Weights of a small transformer language model: 2 heads of 64, biases.
Each number is 200 + 30 x the weight over its row's rms, rounded and kept within 0 to 999. Layers, rows and columns count from 0. The size before them is the row's rms in percent of the matrix's.

# layer 15 attention key, 128x128, rms 0.0563, rows 110-127, columns 64-127
101,158,190,235,213,187,235,156,215,212,159,215,174,201,193,166,167,151,233,175,213,169,232,178,195,228,180,156,205,176,179,156,188,217,215,174,165,153,235,252,170,209,216,218,216,223,221,180,197,230,159,206,183,231,215,212,180,209,211,130,159,158,138,215,273
079,203,172,206,240,177,204,187,216,219,242,207,260,191,159,197,169,229,202,200,216,198,238,170,205,225,218,231,177,195,200,160,230,202,182,197,216,221,199,173,181,168,188,227,179,213,189,254,190,192,250,204,189,215,191,202,161,234,131,257,190,197,197,244,224
087,209,213,190,237,203,211,231,133,130,178,219,190,212,231,213,202,181,193,203,216,232,142,217,202,169,205,236,159,174,199,262,172,130,186,196,155,190,239,197,230,228,141,239,209,172,245,215,192,225,190,220,166,192,259,194,140,229,212,211,179,184,209,170,274
110,193,241,221,178,206,270,208,179,181,229,225,102,200,223,143,245,206,206,182,188,206,173,207,208,208,196,209,176,211,225,203,223,195,226,228,209,210,169,201,213,202,176,231,214,188,209,202,257,160,219,200,209,197,215,140,213,214,189,247,241,180,195,215,163
090,186,205,205,237,176,227,233,214,164,150,206,193,189,179,214,180,214,251,196,168,158,166,190,206,273,226,256,218,225,237,205,197,219,128,218,205,158,196,227,201,178,162,215,162,201,206,184,249,187,199,165,234,164,262,209,154,167,217,224,176,212,242,159,227
086,141,231,281,228,234,224,201,240,218,220,216,288,196,171,204,222,159,201,184,148,241,207,194,218,216,237,202,168,214,237,248,219,190,176,195,207,171,182,185,154,198,211,199,179,210,219,204,201,176,177,225,193,190,272,187,183,231,169,207,187,203,194,143,214
090,220,198,262,162,220,269,240,193,205,166,207,143,197,214,202,202,218,208,215,182,203,163,211,160,198,176,160,195,191,209,177,221,230,212,211,227,198,226,187,268,185,139,194,184,155,203,188,187,166,242,196,220,247,246,252,234,157,192,222,165,223,167,158,196
103,193,199,213,153,261,197,180,147,204,197,187,255,202,186,205,207,246,172,196,211,219,181,210,235,172,204,197,167,193,235,226,267,192,155,176,195,226,202,182,201,156,166,155,194,127,160,229,172,252,227,239,210,201,221,205,251,218,188,160,241,219,219,232,161
094,214,210,236,259,188,194,146,253,242,208,173,197,206,206,197,212,161,210,147,190,211,237,178,185,185,238,180,239,210,214,198,210,214,203,194,133,157,219,203,185,206,165,233,206,215,225,180,177,162,233,157,248,208,269,188,176,252,246,223,171,214,135,202,191
088,176,253,186,145,209,138,261,227,218,204,242,232,226,169,226,225,177,188,187,239,164,178,180,197,206,205,175,167,191,275,243,202,231,168,229,201,233,181,204,154,219,173,159,222,194,162,170,209,231,187,220,178,242,193,209,122,234,160,180,214,224,265,219,217
083,193,202,239,218,165,203,165,222,218,193,189,213,265,199,197,167,160,203,194,188,203,194,225,222,208,198,225,203,230,227,211,228,199,154,156,221,161,194,141,141,193,220,188,170,187,173,191,135,187,240,199,153,187,204,188,230,191,232,210,208,252,216,177,208
097,156,199,265,232,132,221,234,216,188,193,171,232,234,144,182,222,160,216,246,182,181,171,209,182,168,205,251,173,148,248,241,196,260,171,235,186,229,247,213,200,212,201,217,208,223,153,166,206,182,182,211,182,233,192,214,148,222,239,220,209,160,225,219,243
092,233,225,222,216,248,193,252,193,196,205,195,244,197,222,224,204,192,186,184,233,244,187,243,205,224,209,202,174,205,196,200,222,160,173,221,233,239,212,179,219,218,194,186,150,232,156,140,232,154,218,219,230,232,159,212,211,211,181,227,241,213,209,178,214
093,192,186,238,211,228,215,179,239,182,175,172,252,221,184,225,212,192,174,105,183,198,221,192,194,198,179,172,274,201,210,198,182,172,243,196,241,184,189,141,202,179,198,195,184,208,168,184,200,214,140,212,158,279,136,185,207,180,200,224,190,201,203,157,165
078,212,209,192,151,181,210,238,130,243,190,173,218,200,180,207,240,148,210,166,220,248,184,186,238,179,235,225,215,219,234,176,146,204,220,185,215,214,191,212,163,208,209,177,197,209,212,204,183,207,154,149,194,218,227,193,169,232,241,188,194,259,151,256,204
108,204,204,244,220,228,147,139,173,228,171,191,251,212,200,180,203,206,249,195,239,194,245,198,250,204,137,183,163,191,160,175,207,230,229,168,212,211,170,177,186,237,201,207,199,201,212,214,173,236,199,184,156,210,237,187,172,209,239,226,199,161,225,227,182
097,174,245,144,242,228,184,206,184,195,182,204,214,171,181,262,262,166,214,139,219,198,188,196,178,156,164,115,222,234,215,208,223,177,187,159,250,229,194,184,176,163,220,183,185,178,153,205,164,247,181,246,143,196,186,250,193,217,210,156,197,201,184,220,221
092,242,236,241,221,202,224,226,192,206,148,193,216,190,156,201,215,220,161,152,203,120,219,215,234,226,222,205,184,198,203,214,267,229,223,193,190,273,253,159,228,192,154,208,168,230,184,194,211,152,178,227,201,159,222,217,198,171,202,228,130,142,210,129,234
# layer 15 attention query, 128x128, rms 0.056, rows 111-127, columns 64-127
080,185,174,215,176,186,230,182,232,215,179,198,198,220,177,190,125,205,203,198,172,209,167,181,148,192,212,217,140,187,168,172,227,183,206,232,152,154,195,118,169,165,176,171,154,229,209,169,219,210,227,234,189,195,229,190,183,172,243,181,219,206,219,239,219
089,199,210,211,209,217,251,205,165,187,193,229,219,238,174,185,201,201,175,162,186,216,200,236,203,141,231,269,173,233,189,219,176,160,241,202,228,251,203,221,220,193,201,170,177,203,215,233,179,195,215,156,184,194,209,226,167,202,247,236,219,179,194,205,295
111,198,236,223,187,186,230,205,182,208,235,218,134,192,208,167,232,227,204,174,215,236,204,233,232,223,187,183,239,213,196,195,222,167,235,201,246,226,222,193,218,212,175,207,179,137,248,205,224,161,217,170,228,129,223,200,258,234,176,239,196,178,195,224,210
093,110,202,262,238,210,219,137,217,168,195,189,163,242,180,197,210,227,189,215,173,147,181,197,191,187,193,202,201,195,224,199,180,228,166,185,156,189,234,248,204,215,217,199,175,197,191,210,235,233,236,200,233,199,244,224,196,210,179,227,190,164,242,207,220
091,131,253,220,198,209,220,205,152,213,181,166,188,160,173,207,251,171,179,112,151,232,199,126,187,182,204,175,191,220,163,222,209,174,224,167,169,181,169,171,164,234,178,170,153,217,150,150,220,171,187,199,169,185,214,251,185,212,187,245,195,216,212,150,257
091,255,194,220,137,197,290,230,214,247,169,220,159,138,177,207,191,232,199,167,155,161,218,213,165,179,207,153,220,191,251,171,177,185,203,218,204,181,158,183,222,179,151,168,214,145,165,219,147,181,241,178,205,254,205,187,206,178,195,184,196,155,207,137,212
105,169,234,233,179,210,207,205,158,211,185,191,223,186,250,172,205,192,172,186,196,251,156,171,213,188,188,204,135,221,217,226,220,236,155,187,214,207,182,212,214,195,188,193,192,182,153,195,163,190,284,209,230,204,213,154,226,164,229,178,250,244,246,233,134
100,236,202,215,219,248,243,110,223,234,145,187,178,184,208,170,212,197,157,233,201,248,234,188,171,213,189,191,192,192,176,206,202,230,168,194,181,220,186,171,196,208,134,226,204,182,238,176,206,200,222,192,195,163,172,234,166,243,223,160,132,192,162,162,182
090,160,224,196,198,176,145,232,249,235,179,178,223,252,214,248,246,168,215,149,267,142,154,179,225,194,159,221,187,200,218,233,199,223,221,194,216,213,186,214,187,183,205,153,247,183,143,198,205,222,233,239,159,266,207,228,163,247,155,202,245,220,271,213,236
082,178,223,209,240,205,154,206,216,202,204,213,212,227,156,241,177,199,209,227,185,179,206,242,246,136,259,159,168,198,194,149,259,206,149,235,233,185,181,172,198,205,187,218,179,244,172,233,209,205,242,186,181,170,186,221,238,173,176,215,224,268,208,221,169
100,180,205,173,184,228,212,238,182,188,197,191,207,210,180,213,215,248,283,218,202,190,228,211,159,199,208,202,178,171,208,166,191,199,178,218,238,203,226,228,217,205,170,211,202,210,141,172,256,235,223,246,126,131,239,228,201,196,165,204,203,173,246,184,222
087,193,223,188,210,203,255,213,205,215,210,140,256,205,239,224,219,202,161,193,179,212,240,223,177,159,182,154,232,201,230,208,179,222,198,232,201,229,196,148,229,223,184,222,124,202,217,199,213,228,215,191,186,247,185,223,193,213,207,218,236,259,194,247,224
094,145,218,237,210,204,176,206,201,192,147,199,247,203,160,256,187,155,211,166,220,202,186,193,242,209,210,187,249,180,180,165,214,228,208,176,243,205,171,154,215,182,201,222,193,190,155,218,180,150,174,200,193,220,192,235,193,217,260,183,178,214,169,132,136
080,264,200,249,231,239,137,216,250,257,180,196,200,212,177,196,219,182,187,186,183,176,193,183,171,157,223,238,224,167,208,186,150,206,196,212,170,218,158,197,217,233,168,156,192,189,191,240,243,217,187,195,172,221,201,169,195,216,210,177,200,182,202,195,187
109,158,190,233,211,237,152,170,203,232,151,252,221,170,210,195,189,213,244,151,200,180,168,171,236,238,200,206,140,167,155,210,181,210,228,173,200,211,216,181,199,177,184,227,250,219,194,153,197,221,137,213,212,205,212,228,146,188,251,225,167,205,198,154,212
098,198,240,239,168,202,164,214,201,130,164,196,224,222,232,227,297,142,221,192,188,157,144,199,194,228,219,204,235,226,227,228,224,175,228,195,204,227,189,150,191,160,215,222,164,186,144,213,184,204,198,197,222,225,189,240,190,175,175,142,227,209,188,194,220
095,223,218,201,175,189,235,214,234,216,171,227,199,154,186,191,143,184,183,206,176,144,203,216,206,171,191,130,176,215,212,181,233,233,229,189,177,235,244,204,200,264,224,187,180,213,178,191,164,247,160,173,167,189,237,238,177,189,205,227,159,150,181,185,264
# layer 15 attention value, 128x128, rms 0.056, rows 64-100, columns 64-127
094,202,239,261,204,255,238,161,136,201,241,211,172,210,176,202,197,224,182,178,210,202,208,221,247,253,153,201,214,217,202,192,182,212,226,230,200,238,201,168,182,196,228,201,232,227,222,174,210,189,158,170,115,196,160,233,167,180,278,188,261,186,191,205,211
084,221,234,211,227,212,204,207,178,192,251,171,179,223,282,180,159,213,161,218,204,174,219,180,212,208,163,217,181,222,232,238,206,200,150,191,169,238,162,214,231,120,147,204,181,200,188,246,210,192,172,193,183,196,189,197,241,175,187,167,188,241,196,182,176
089,222,210,208,205,285,249,188,197,230,179,216,222,167,208,160,213,152,197,219,228,200,153,185,200,226,240,200,244,184,163,205,225,184,220,200,177,181,158,184,284,230,195,246,240,260,251,200,251,201,191,183,156,233,170,208,183,139,157,232,202,227,217,228,202
090,201,242,223,179,227,228,185,185,195,176,185,231,228,207,173,140,224,205,195,210,199,237,184,211,199,227,203,227,211,210,138,207,212,177,197,192,239,225,242,230,202,253,200,213,122,221,173,153,230,221,150,195,223,184,199,217,230,161,155,203,198,209,214,215
098,180,201,174,186,191,184,215,191,187,217,207,202,141,160,231,198,236,150,240,199,197,170,210,189,229,231,197,149,241,239,244,198,170,177,218,195,228,198,149,202,152,162,194,223,228,214,139,189,169,208,197,208,154,185,179,201,232,222,210,219,170,192,143,202
102,196,199,201,173,133,223,216,259,173,164,218,205,219,175,223,203,215,203,184,183,183,198,168,232,215,263,177,241,187,233,238,196,216,169,217,215,221,149,222,202,163,215,202,240,235,220,197,228,260,170,198,201,203,248,229,166,217,217,141,223,226,208,196,221
086,186,205,226,178,158,204,206,214,194,248,205,269,211,149,205,157,182,295,222,250,180,184,212,225,210,203,258,198,272,202,197,200,186,218,248,229,187,194,163,229,160,149,173,202,215,242,183,162,192,274,233,265,208,168,187,171,161,225,219,211,163,230,234,161
083,210,198,186,201,211,211,225,184,157,247,260,225,221,131,182,166,180,179,185,179,218,223,203,238,196,222,174,172,175,238,187,233,254,212,130,217,221,233,208,227,236,212,237,220,208,210,191,187,172,164,211,221,258,249,133,207,228,191,215,195,259,195,191,231
093,185,202,167,212,180,223,212,186,240,179,221,133,194,239,180,163,183,212,188,265,200,211,219,199,145,247,211,191,247,220,233,200,219,191,242,218,191,197,201,186,237,186,186,230,278,190,159,208,201,191,272,223,215,199,164,182,183,239,235,182,164,201,191,158
085,177,140,205,174,210,163,217,270,197,221,150,184,221,207,201,211,183,157,208,166,179,199,165,205,153,179,202,193,186,241,207,191,178,197,133,243,206,170,194,164,242,179,191,220,208,196,234,190,167,227,201,232,210,210,184,251,217,265,237,177,195,202,171,172
087,169,221,237,225,276,179,204,225,194,249,234,204,216,162,168,172,192,160,253,252,223,217,184,161,190,185,223,201,245,223,213,211,201,167,216,206,205,223,213,202,238,217,169,264,206,236,299,165,246,234,239,249,224,162,196,200,159,173,228,194,162,185,201,213
085,242,208,146,219,122,167,210,194,186,262,144,160,237,211,205,237,175,238,196,194,210,222,154,190,159,135,225,204,215,235,265,202,229,178,192,231,172,197,160,210,162,199,192,186,192,171,251,189,232,195,233,198,219,196,170,166,199,184,235,161,209,160,161,198
087,248,170,153,177,208,171,184,195,212,208,176,181,182,254,139,214,243,200,208,229,233,183,202,178,191,210,192,190,200,253,198,210,254,188,213,181,204,222,230,195,217,174,149,170,224,175,95,225,110,185,238,194,218,192,184,237,219,189,185,176,211,201,201,214
100,160,226,203,231,249,202,207,262,161,225,221,178,200,197,208,199,188,194,199,263,152,196,212,209,169,196,201,179,154,206,200,159,227,181,224,172,236,139,166,254,178,185,181,123,213,166,188,204,267,162,216,202,173,195,180,210,240,178,239,149,203,217,179,164
093,241,244,147,156,190,134,160,168,199,183,217,156,222,191,229,183,214,162,253,242,197,191,201,192,161,180,258,209,140,215,184,208,182,185,170,213,201,226,202,222,214,180,187,224,269,167,213,224,195,170,210,191,236,232,171,224,218,231,174,227,192,236,149,193
095,173,172,172,185,167,208,194,174,166,243,209,248,152,177,188,169,200,211,187,255,189,147,201,238,268,210,164,221,194,176,243,198,163,212,224,176,246,181,201,196,139,187,213,209,153,223,234,158,244,181,171,158,202,189,189,190,220,180,216,178,210,185,273,148
089,208,254,200,137,199,212,190,210,190,173,249,193,103,181,171,191,190,213,231,158,190,217,180,166,203,267,191,223,153,265,197,217,153,193,174,272,154,198,190,173,191,223,169,227,225,213,196,197,170,206,277,208,186,179,215,165,171,231,200,203,212,228,182,194
091,232,146,238,198,183,239,191,212,211,192,222,188,203,193,221,197,228,166,206,201,238,236,215,229,225,199,181,239,225,245,245,246,240,194,219,175,228,212,184,168,224,176,205,203,245,218,153,195,111,209,162,196,175,196,228,198,202,230,234,218,175,227,206,173
076,182,219,226,216,202,211,193,194,193,189,188,232,171,186,170,208,226,184,155,190,167,221,179,170,169,153,199,181,167,186,233,157,211,194,190,203,260,224,247,242,235,146,263,226,194,179,194,213,195,211,200,156,180,229,233,163,119,191,189,249,195,195,163,195
088,214,198,232,159,185,214,200,158,265,188,185,203,197,228,187,185,205,229,179,218,175,222,195,210,156,183,179,184,227,202,219,230,162,187,190,235,223,161,204,186,174,233,209,203,177,223,195,146,258,171,161,228,221,214,196,191,184,207,197,276,214,204,232,171
087,189,211,209,259,186,185,238,166,185,181,221,186,174,144,258,257,224,151,204,126,198,199,233,209,247,170,211,188,210,237,208,174,164,190,230,180,228,164,222,220,277,183,206,144,150,225,255,206,172,195,164,245,235,165,186,174,152,209,196,229,200,198,188,200
107,219,202,151,220,188,173,219,235,234,200,184,233,241,175,203,195,217,262,197,202,189,184,239,186,126,184,213,233,193,176,204,205,154,213,166,219,179,150,172,156,176,192,259,171,223,222,189,239,181,213,222,244,194,192,186,189,183,151,197,175,190,190,189,192
086,240,217,189,182,143,210,181,197,199,175,240,191,181,194,188,163,193,263,195,182,243,190,192,166,188,155,177,228,201,254,216,178,170,196,241,210,192,189,164,178,164,216,175,241,214,181,166,221,172,179,202,199,195,209,225,206,168,175,159,165,151,199,226,129
096,238,195,210,263,194,212,265,166,229,196,179,194,244,173,233,232,165,267,160,172,204,229,209,231,198,200,182,178,263,189,144,175,172,236,179,177,163,186,197,143,212,169,214,169,206,211,135,152,255,226,159,153,251,230,184,203,190,192,232,193,200,143,219,174
095,205,218,206,184,183,186,204,245,246,197,169,194,242,223,205,184,195,233,201,226,237,130,183,251,206,122,215,218,239,180,229,248,210,208,233,156,169,252,174,192,243,176,235,196,210,211,167,212,206,183,245,131,178,192,164,217,183,203,223,145,221,199,215,148
088,148,193,184,207,201,198,175,127,216,190,222,156,205,140,210,171,145,188,180,229,164,177,201,215,147,206,208,216,205,225,168,194,225,166,240,213,217,190,205,191,204,186,267,238,202,244,259,209,196,213,188,136,202,147,207,216,229,212,196,217,223,214,206,257
094,181,185,203,258,219,216,185,163,231,190,221,202,239,162,191,166,160,181,223,190,166,206,164,177,250,181,174,154,199,177,155,186,227,208,179,158,224,197,227,194,181,203,190,213,178,175,242,201,232,228,157,248,238,215,247,180,194,191,211,248,242,126,165,188
085,169,172,166,194,180,174,108,210,178,227,256,200,202,251,158,218,213,210,258,153,219,225,191,144,171,209,167,147,161,167,217,161,233,191,209,152,166,209,182,184,181,166,158,226,139,193,183,225,229,202,198,240,216,185,179,215,181,214,207,218,225,183,167,174
075,148,203,231,207,170,221,206,203,247,198,227,181,187,157,183,194,195,211,186,244,144,155,175,239,197,230,230,204,159,192,193,196,171,196,215,260,261,159,161,161,191,197,185,226,143,223,124,130,165,218,242,215,189,201,184,204,207,155,165,197,221,226,227,252
088,162,215,196,181,227,195,169,251,200,223,168,186,277,210,195,268,199,186,248,206,180,192,201,204,171,214,196,192,157,196,222,217,217,160,166,154,159,201,191,228,204,211,200,193,276,207,218,198,207,155,148,249,252,202,216,192,172,187,217,190,234,149,174,148
081,171,207,202,130,151,182,206,230,174,213,179,207,206,207,266,205,178,213,182,167,226,228,167,150,207,200,228,195,175,195,170,208,181,228,215,205,218,196,154,223,213,231,225,167,202,215,173,185,237,156,227,221,216,163,214,169,282,223,190,169,177,178,200,188
088,177,179,236,270,231,208,190,185,206,232,236,212,153,188,210,143,206,157,225,216,192,194,240,190,186,159,226,172,199,217,210,229,178,227,244,158,238,203,161,226,181,249,156,198,170,176,166,168,173,235,210,182,205,148,215,229,187,193,236,206,143,208,194,195
090,204,151,228,209,271,292,252,225,174,266,190,202,254,157,184,239,206,207,209,171,176,191,126,207,208,210,180,202,219,200,266,192,194,186,197,231,218,201,193,272,183,228,258,180,212,223,210,196,219,170,187,226,176,232,245,199,232,242,188,155,235,211,192,251
092,162,198,223,179,160,192,187,219,201,172,145,238,211,187,183,198,220,238,190,183,174,193,202,268,200,230,190,240,228,183,212,251,208,207,222,211,153,185,199,149,223,208,226,202,227,202,160,182,232,235,220,178,186,185,139,219,241,204,197,162,153,191,242,250
107,285,251,224,184,165,230,229,188,177,168,245,259,178,178,248,184,193,186,190,230,203,203,190,192,214,198,207,204,186,200,205,233,213,197,198,185,204,198,156,185,170,235,257,215,218,195,129,190,198,222,173,168,160,181,218,164,237,178,173,221,213,150,229,229
094,204,220,233,228,229,237,181,212,203,147,211,158,166,129,214,203,233,186,212,161,174,197,193,213,195,192,179,181,180,214,215,187,212,183,222,182,236,184,161,216,183,185,208,178,167,166,188,166,206,198,220,209,167,188,169,182,165,239,146,270,188,254,246,233
082,219,187,230,197,169,244,229,165,197,245,167,205,207,227,263,192,159,210,218,234,185,174,191,172,161,166,210,274,197,186,173,252,238,190,216,183,219,218,204,222,252,182,178,238,226,247,141,203,203,194,180,211,196,183,209,213,221,189,212,270,213,167,195,167
# layer 15 attention output (transposed), 128x128, rms 0.0693, rows 64-100, columns 64-127
089,169,179,286,211,219,164,184,251,211,168,185,221,191,128,229,197,215,196,171,224,155,140,209,157,201,235,161,176,183,224,176,187,207,194,217,232,222,206,212,185,245,226,183,191,224,189,236,196,209,169,224,209,220,202,198,204,197,200,187,231,190,250,221,200
084,157,198,232,149,173,223,229,218,145,192,149,185,179,211,181,234,174,200,203,209,201,235,176,171,145,254,173,213,201,199,189,214,205,224,202,229,156,214,204,205,229,265,203,166,191,171,172,220,187,260,208,239,226,187,207,206,181,170,175,259,224,218,220,131
096,154,118,246,284,212,216,215,168,158,171,167,202,220,148,240,241,184,173,159,189,184,198,189,272,219,178,193,196,201,171,210,166,200,220,185,194,204,222,262,146,151,206,196,232,223,194,233,209,228,180,177,219,205,220,189,204,186,241,210,222,168,219,190,171
093,245,228,202,234,192,189,213,243,287,180,153,240,195,160,199,228,164,198,203,163,217,244,199,165,206,151,185,215,222,248,210,232,228,173,209,213,199,199,206,194,241,154,202,199,175,211,227,213,204,167,188,178,186,238,228,194,279,276,177,155,189,207,201,214
098,196,196,97,228,168,211,222,218,191,219,188,196,244,226,203,175,257,189,239,221,206,170,259,183,171,212,179,193,217,199,195,196,172,185,206,194,245,227,191,232,247,180,247,221,184,200,170,207,142,198,249,188,210,233,236,209,189,178,250,193,169,186,189,200
106,213,231,179,184,241,198,167,216,208,205,164,217,194,163,218,212,219,208,157,188,214,197,184,176,191,217,190,239,168,184,187,188,165,223,280,150,197,230,208,202,166,168,184,194,127,285,182,224,168,231,207,201,186,147,236,200,196,143,203,180,218,165,184,146
095,266,171,192,190,192,193,171,245,198,208,224,208,177,204,198,182,229,189,185,167,242,220,217,157,205,231,180,214,153,157,144,222,211,202,229,224,139,236,204,160,241,232,226,232,155,210,179,204,259,172,194,192,253,213,182,196,236,192,209,219,237,198,215,201
083,172,214,218,171,149,211,236,185,217,186,164,152,210,171,197,224,239,207,204,180,188,231,222,166,196,199,222,171,178,158,199,222,197,209,154,193,179,148,155,187,192,206,196,176,185,164,205,205,145,243,144,233,208,152,195,194,220,202,249,213,244,165,169,240
092,133,196,171,229,201,145,144,237,219,206,132,266,227,168,211,200,180,202,213,187,198,159,192,150,218,212,205,178,199,232,235,185,228,166,165,256,224,222,186,180,190,190,223,225,209,239,180,218,229,230,217,246,204,181,226,202,195,162,193,265,197,199,208,183
085,176,251,179,172,204,247,245,254,177,186,200,161,224,204,171,150,176,236,209,232,223,192,221,210,169,223,276,181,137,166,225,192,255,221,216,202,232,219,183,192,165,260,186,177,224,216,207,206,194,238,202,240,155,192,209,257,203,200,197,209,221,234,220,199
086,231,207,226,270,177,193,236,247,238,199,187,265,197,198,255,146,174,159,134,160,195,200,259,185,226,213,219,228,166,194,205,203,263,268,169,182,158,198,160,207,199,198,208,188,191,194,153,185,142,163,254,250,244,226,209,228,190,258,199,210,195,187,132,166
090,237,184,134,189,194,203,162,218,171,154,212,180,162,188,162,165,200,242,210,236,176,292,164,225,244,253,199,184,202,213,176,198,176,205,193,160,171,194,216,188,211,221,213,228,222,253,194,189,149,234,174,251,230,189,168,173,185,194,209,178,204,199,191,186
092,187,186,184,196,187,204,225,190,201,152,215,185,228,162,257,203,230,170,254,221,193,223,222,223,174,223,167,182,200,221,235,226,197,199,216,201,209,200,229,189,173,234,196,183,201,180,240,187,178,261,210,237,177,200,244,158,219,169,220,182,229,161,208,179
100,229,209,132,198,169,137,185,194,136,173,171,203,238,267,218,223,182,176,197,170,191,166,156,132,176,238,248,284,214,223,222,192,218,244,190,141,169,229,222,211,157,212,191,194,223,201,237,192,203,255,194,218,195,194,268,216,173,181,202,198,164,214,212,200
090,212,191,163,195,163,216,203,242,153,225,197,232,205,188,210,173,276,248,220,196,171,196,260,241,174,215,203,172,172,227,255,180,208,246,210,245,193,177,231,215,200,179,219,193,195,154,201,156,261,193,221,226,241,214,202,204,183,201,223,175,165,192,185,199
097,192,207,193,252,167,205,199,208,247,218,162,152,209,209,189,206,130,176,205,165,213,176,177,179,230,171,222,181,236,207,168,168,166,160,230,148,164,205,189,263,217,225,173,230,220,198,205,166,192,251,206,206,250,230,188,193,229,201,232,188,192,275,156,247
086,251,193,177,188,189,216,209,161,181,169,235,197,255,151,264,197,205,202,193,221,227,216,219,232,192,174,237,187,142,201,190,176,196,134,226,228,190,172,213,181,178,207,171,189,153,193,211,216,211,187,209,217,253,239,194,255,203,176,204,253,224,197,235,193
094,190,239,186,165,232,178,178,183,200,181,202,170,186,196,219,248,209,188,147,238,183,196,226,214,210,230,186,165,263,145,197,183,163,188,195,257,173,181,180,172,213,201,170,179,195,174,204,180,201,146,208,170,209,221,167,162,193,170,226,222,255,200,193,131
079,177,191,167,251,225,189,181,206,206,195,210,165,213,215,217,214,241,213,234,255,144,151,194,188,179,157,216,240,167,212,178,202,244,194,183,223,252,166,144,145,228,223,246,207,214,250,185,221,191,175,219,148,241,222,147,224,223,237,234,183,186,258,187,233
090,243,239,234,242,212,207,208,205,184,166,199,206,195,210,207,178,199,195,240,193,209,219,226,217,218,238,165,194,146,190,198,233,256,216,196,186,201,211,229,154,239,180,227,223,179,193,167,248,169,275,195,238,222,176,194,242,210,201,211,179,199,184,237,171
091,158,195,273,243,234,169,196,182,224,231,208,170,221,240,178,184,279,217,163,139,203,173,250,209,206,255,198,269,228,188,173,204,227,158,175,209,233,200,169,176,211,220,189,163,199,255,193,201,200,180,224,269,213,203,162,265,193,195,221,167,203,216,226,180
108,205,234,191,158,170,247,202,216,137,202,215,182,211,189,219,179,197,158,212,156,178,228,221,214,218,241,222,196,170,125,156,207,242,222,175,240,152,214,221,241,233,235,174,185,230,224,112,189,207,226,146,216,183,218,242,176,194,226,190,185,208,184,203,235
090,202,236,208,179,232,181,200,198,170,185,213,186,219,250,252,216,195,166,247,221,189,200,205,197,221,209,144,204,153,209,236,156,210,154,255,235,186,221,224,224,213,187,182,185,158,219,229,166,228,209,196,180,195,204,192,166,196,151,250,167,254,254,200,226
096,189,202,235,205,232,241,157,221,171,214,166,171,200,225,193,170,109,222,218,191,212,166,190,238,229,192,235,220,208,194,186,208,205,201,239,179,227,180,224,210,237,180,222,177,184,291,215,218,218,167,209,237,188,264,213,182,174,238,208,204,155,164,211,240
090,201,108,172,203,198,229,135,205,251,157,147,158,197,235,172,226,215,156,205,218,225,168,111,223,231,173,189,184,213,217,215,176,189,181,185,206,174,162,232,202,176,184,189,216,213,220,223,207,205,214,185,243,180,188,160,149,205,217,185,178,241,194,216,145
085,222,174,192,225,219,219,224,215,191,264,223,214,184,211,149,236,248,196,231,199,155,188,190,220,201,197,187,144,154,198,215,144,219,174,183,193,242,244,216,176,222,190,151,187,168,212,219,199,202,183,212,192,255,233,165,204,182,216,217,242,99,238,195,194
096,184,222,297,269,201,232,179,191,201,212,203,166,152,252,199,202,191,182,150,202,199,183,209,220,192,185,193,227,179,191,249,208,219,227,196,201,198,213,169,212,222,149,264,175,183,192,224,140,203,128,200,202,185,247,251,200,220,188,255,169,139,229,212,163
090,168,268,206,185,185,152,264,197,191,189,212,217,189,225,213,211,176,193,178,225,199,206,128,200,183,205,168,183,217,174,233,196,213,200,174,215,246,165,208,212,238,220,179,160,202,125,174,234,153,190,184,144,214,185,226,244,210,203,188,206,182,201,150,176
082,237,230,216,200,249,183,174,214,237,225,232,182,213,225,240,186,197,206,208,223,261,232,255,180,168,183,188,191,178,231,204,210,154,200,241,186,180,227,210,250,146,173,228,215,210,200,199,225,212,201,193,213,267,231,142,177,221,223,231,198,181,239,240,229
088,185,242,178,185,195,243,218,203,138,190,214,210,238,210,208,198,246,194,178,162,190,169,218,230,239,189,208,272,233,159,233,192,177,283,212,221,200,215,193,157,211,198,235,158,198,228,241,192,185,218,175,201,174,195,257,220,168,181,163,188,187,234,111,197
085,176,221,215,216,197,230,156,232,197,184,227,231,216,213,155,125,254,164,236,178,237,198,181,184,190,163,223,216,241,184,216,218,179,170,277,161,245,197,200,203,233,222,189,154,129,209,189,196,208,230,174,170,202,168,161,202,163,210,141,186,209,206,195,197
092,187,218,191,251,192,196,187,165,200,170,229,212,232,153,207,185,215,177,185,191,242,159,182,236,172,236,186,229,214,203,161,200,195,187,176,274,167,240,212,216,211,218,211,216,213,153,228,210,181,187,215,170,208,245,251,227,202,237,226,235,247,203,170,235
092,232,195,262,168,152,209,232,153,187,157,206,149,168,169,170,213,215,177,152,210,155,225,172,171,173,206,191,237,158,207,184,215,153,228,181,189,193,240,185,167,194,191,160,206,189,206,249,221,228,258,184,201,169,218,175,219,181,177,210,224,200,213,211,203
095,254,206,187,235,258,249,189,212,195,179,225,151,187,214,157,200,214,161,251,182,260,204,222,161,249,210,192,125,170,159,186,218,187,204,211,189,179,210,241,206,209,206,204,230,154,231,184,160,181,240,191,233,147,175,173,242,235,257,211,203,182,191,192,202
106,181,166,151,227,240,188,181,217,190,157,164,172,210,162,238,206,226,202,208,218,192,205,243,88,209,216,231,199,197,187,162,162,216,191,217,210,194,244,207,203,235,151,151,156,192,207,181,215,223,200,227,178,226,235,209,174,138,221,201,216,152,163,194,239
097,164,172,141,228,246,161,153,194,183,205,173,201,162,202,190,245,280,217,212,150,237,180,213,221,231,224,197,250,210,232,219,202,205,153,211,210,181,200,132,200,217,180,176,208,200,131,178,170,164,226,201,177,233,198,191,232,250,246,207,217,182,239,166,151
088,160,186,238,219,233,236,144,243,205,201,151,231,201,179,228,201,206,168,165,224,215,213,210,200,177,174,166,170,232,133,210,152,189,186,200,210,193,245,243,182,178,216,287,218,196,241,198,214,196,163,154,193,254,187,191,204,143,203,150,202,184,146,179,192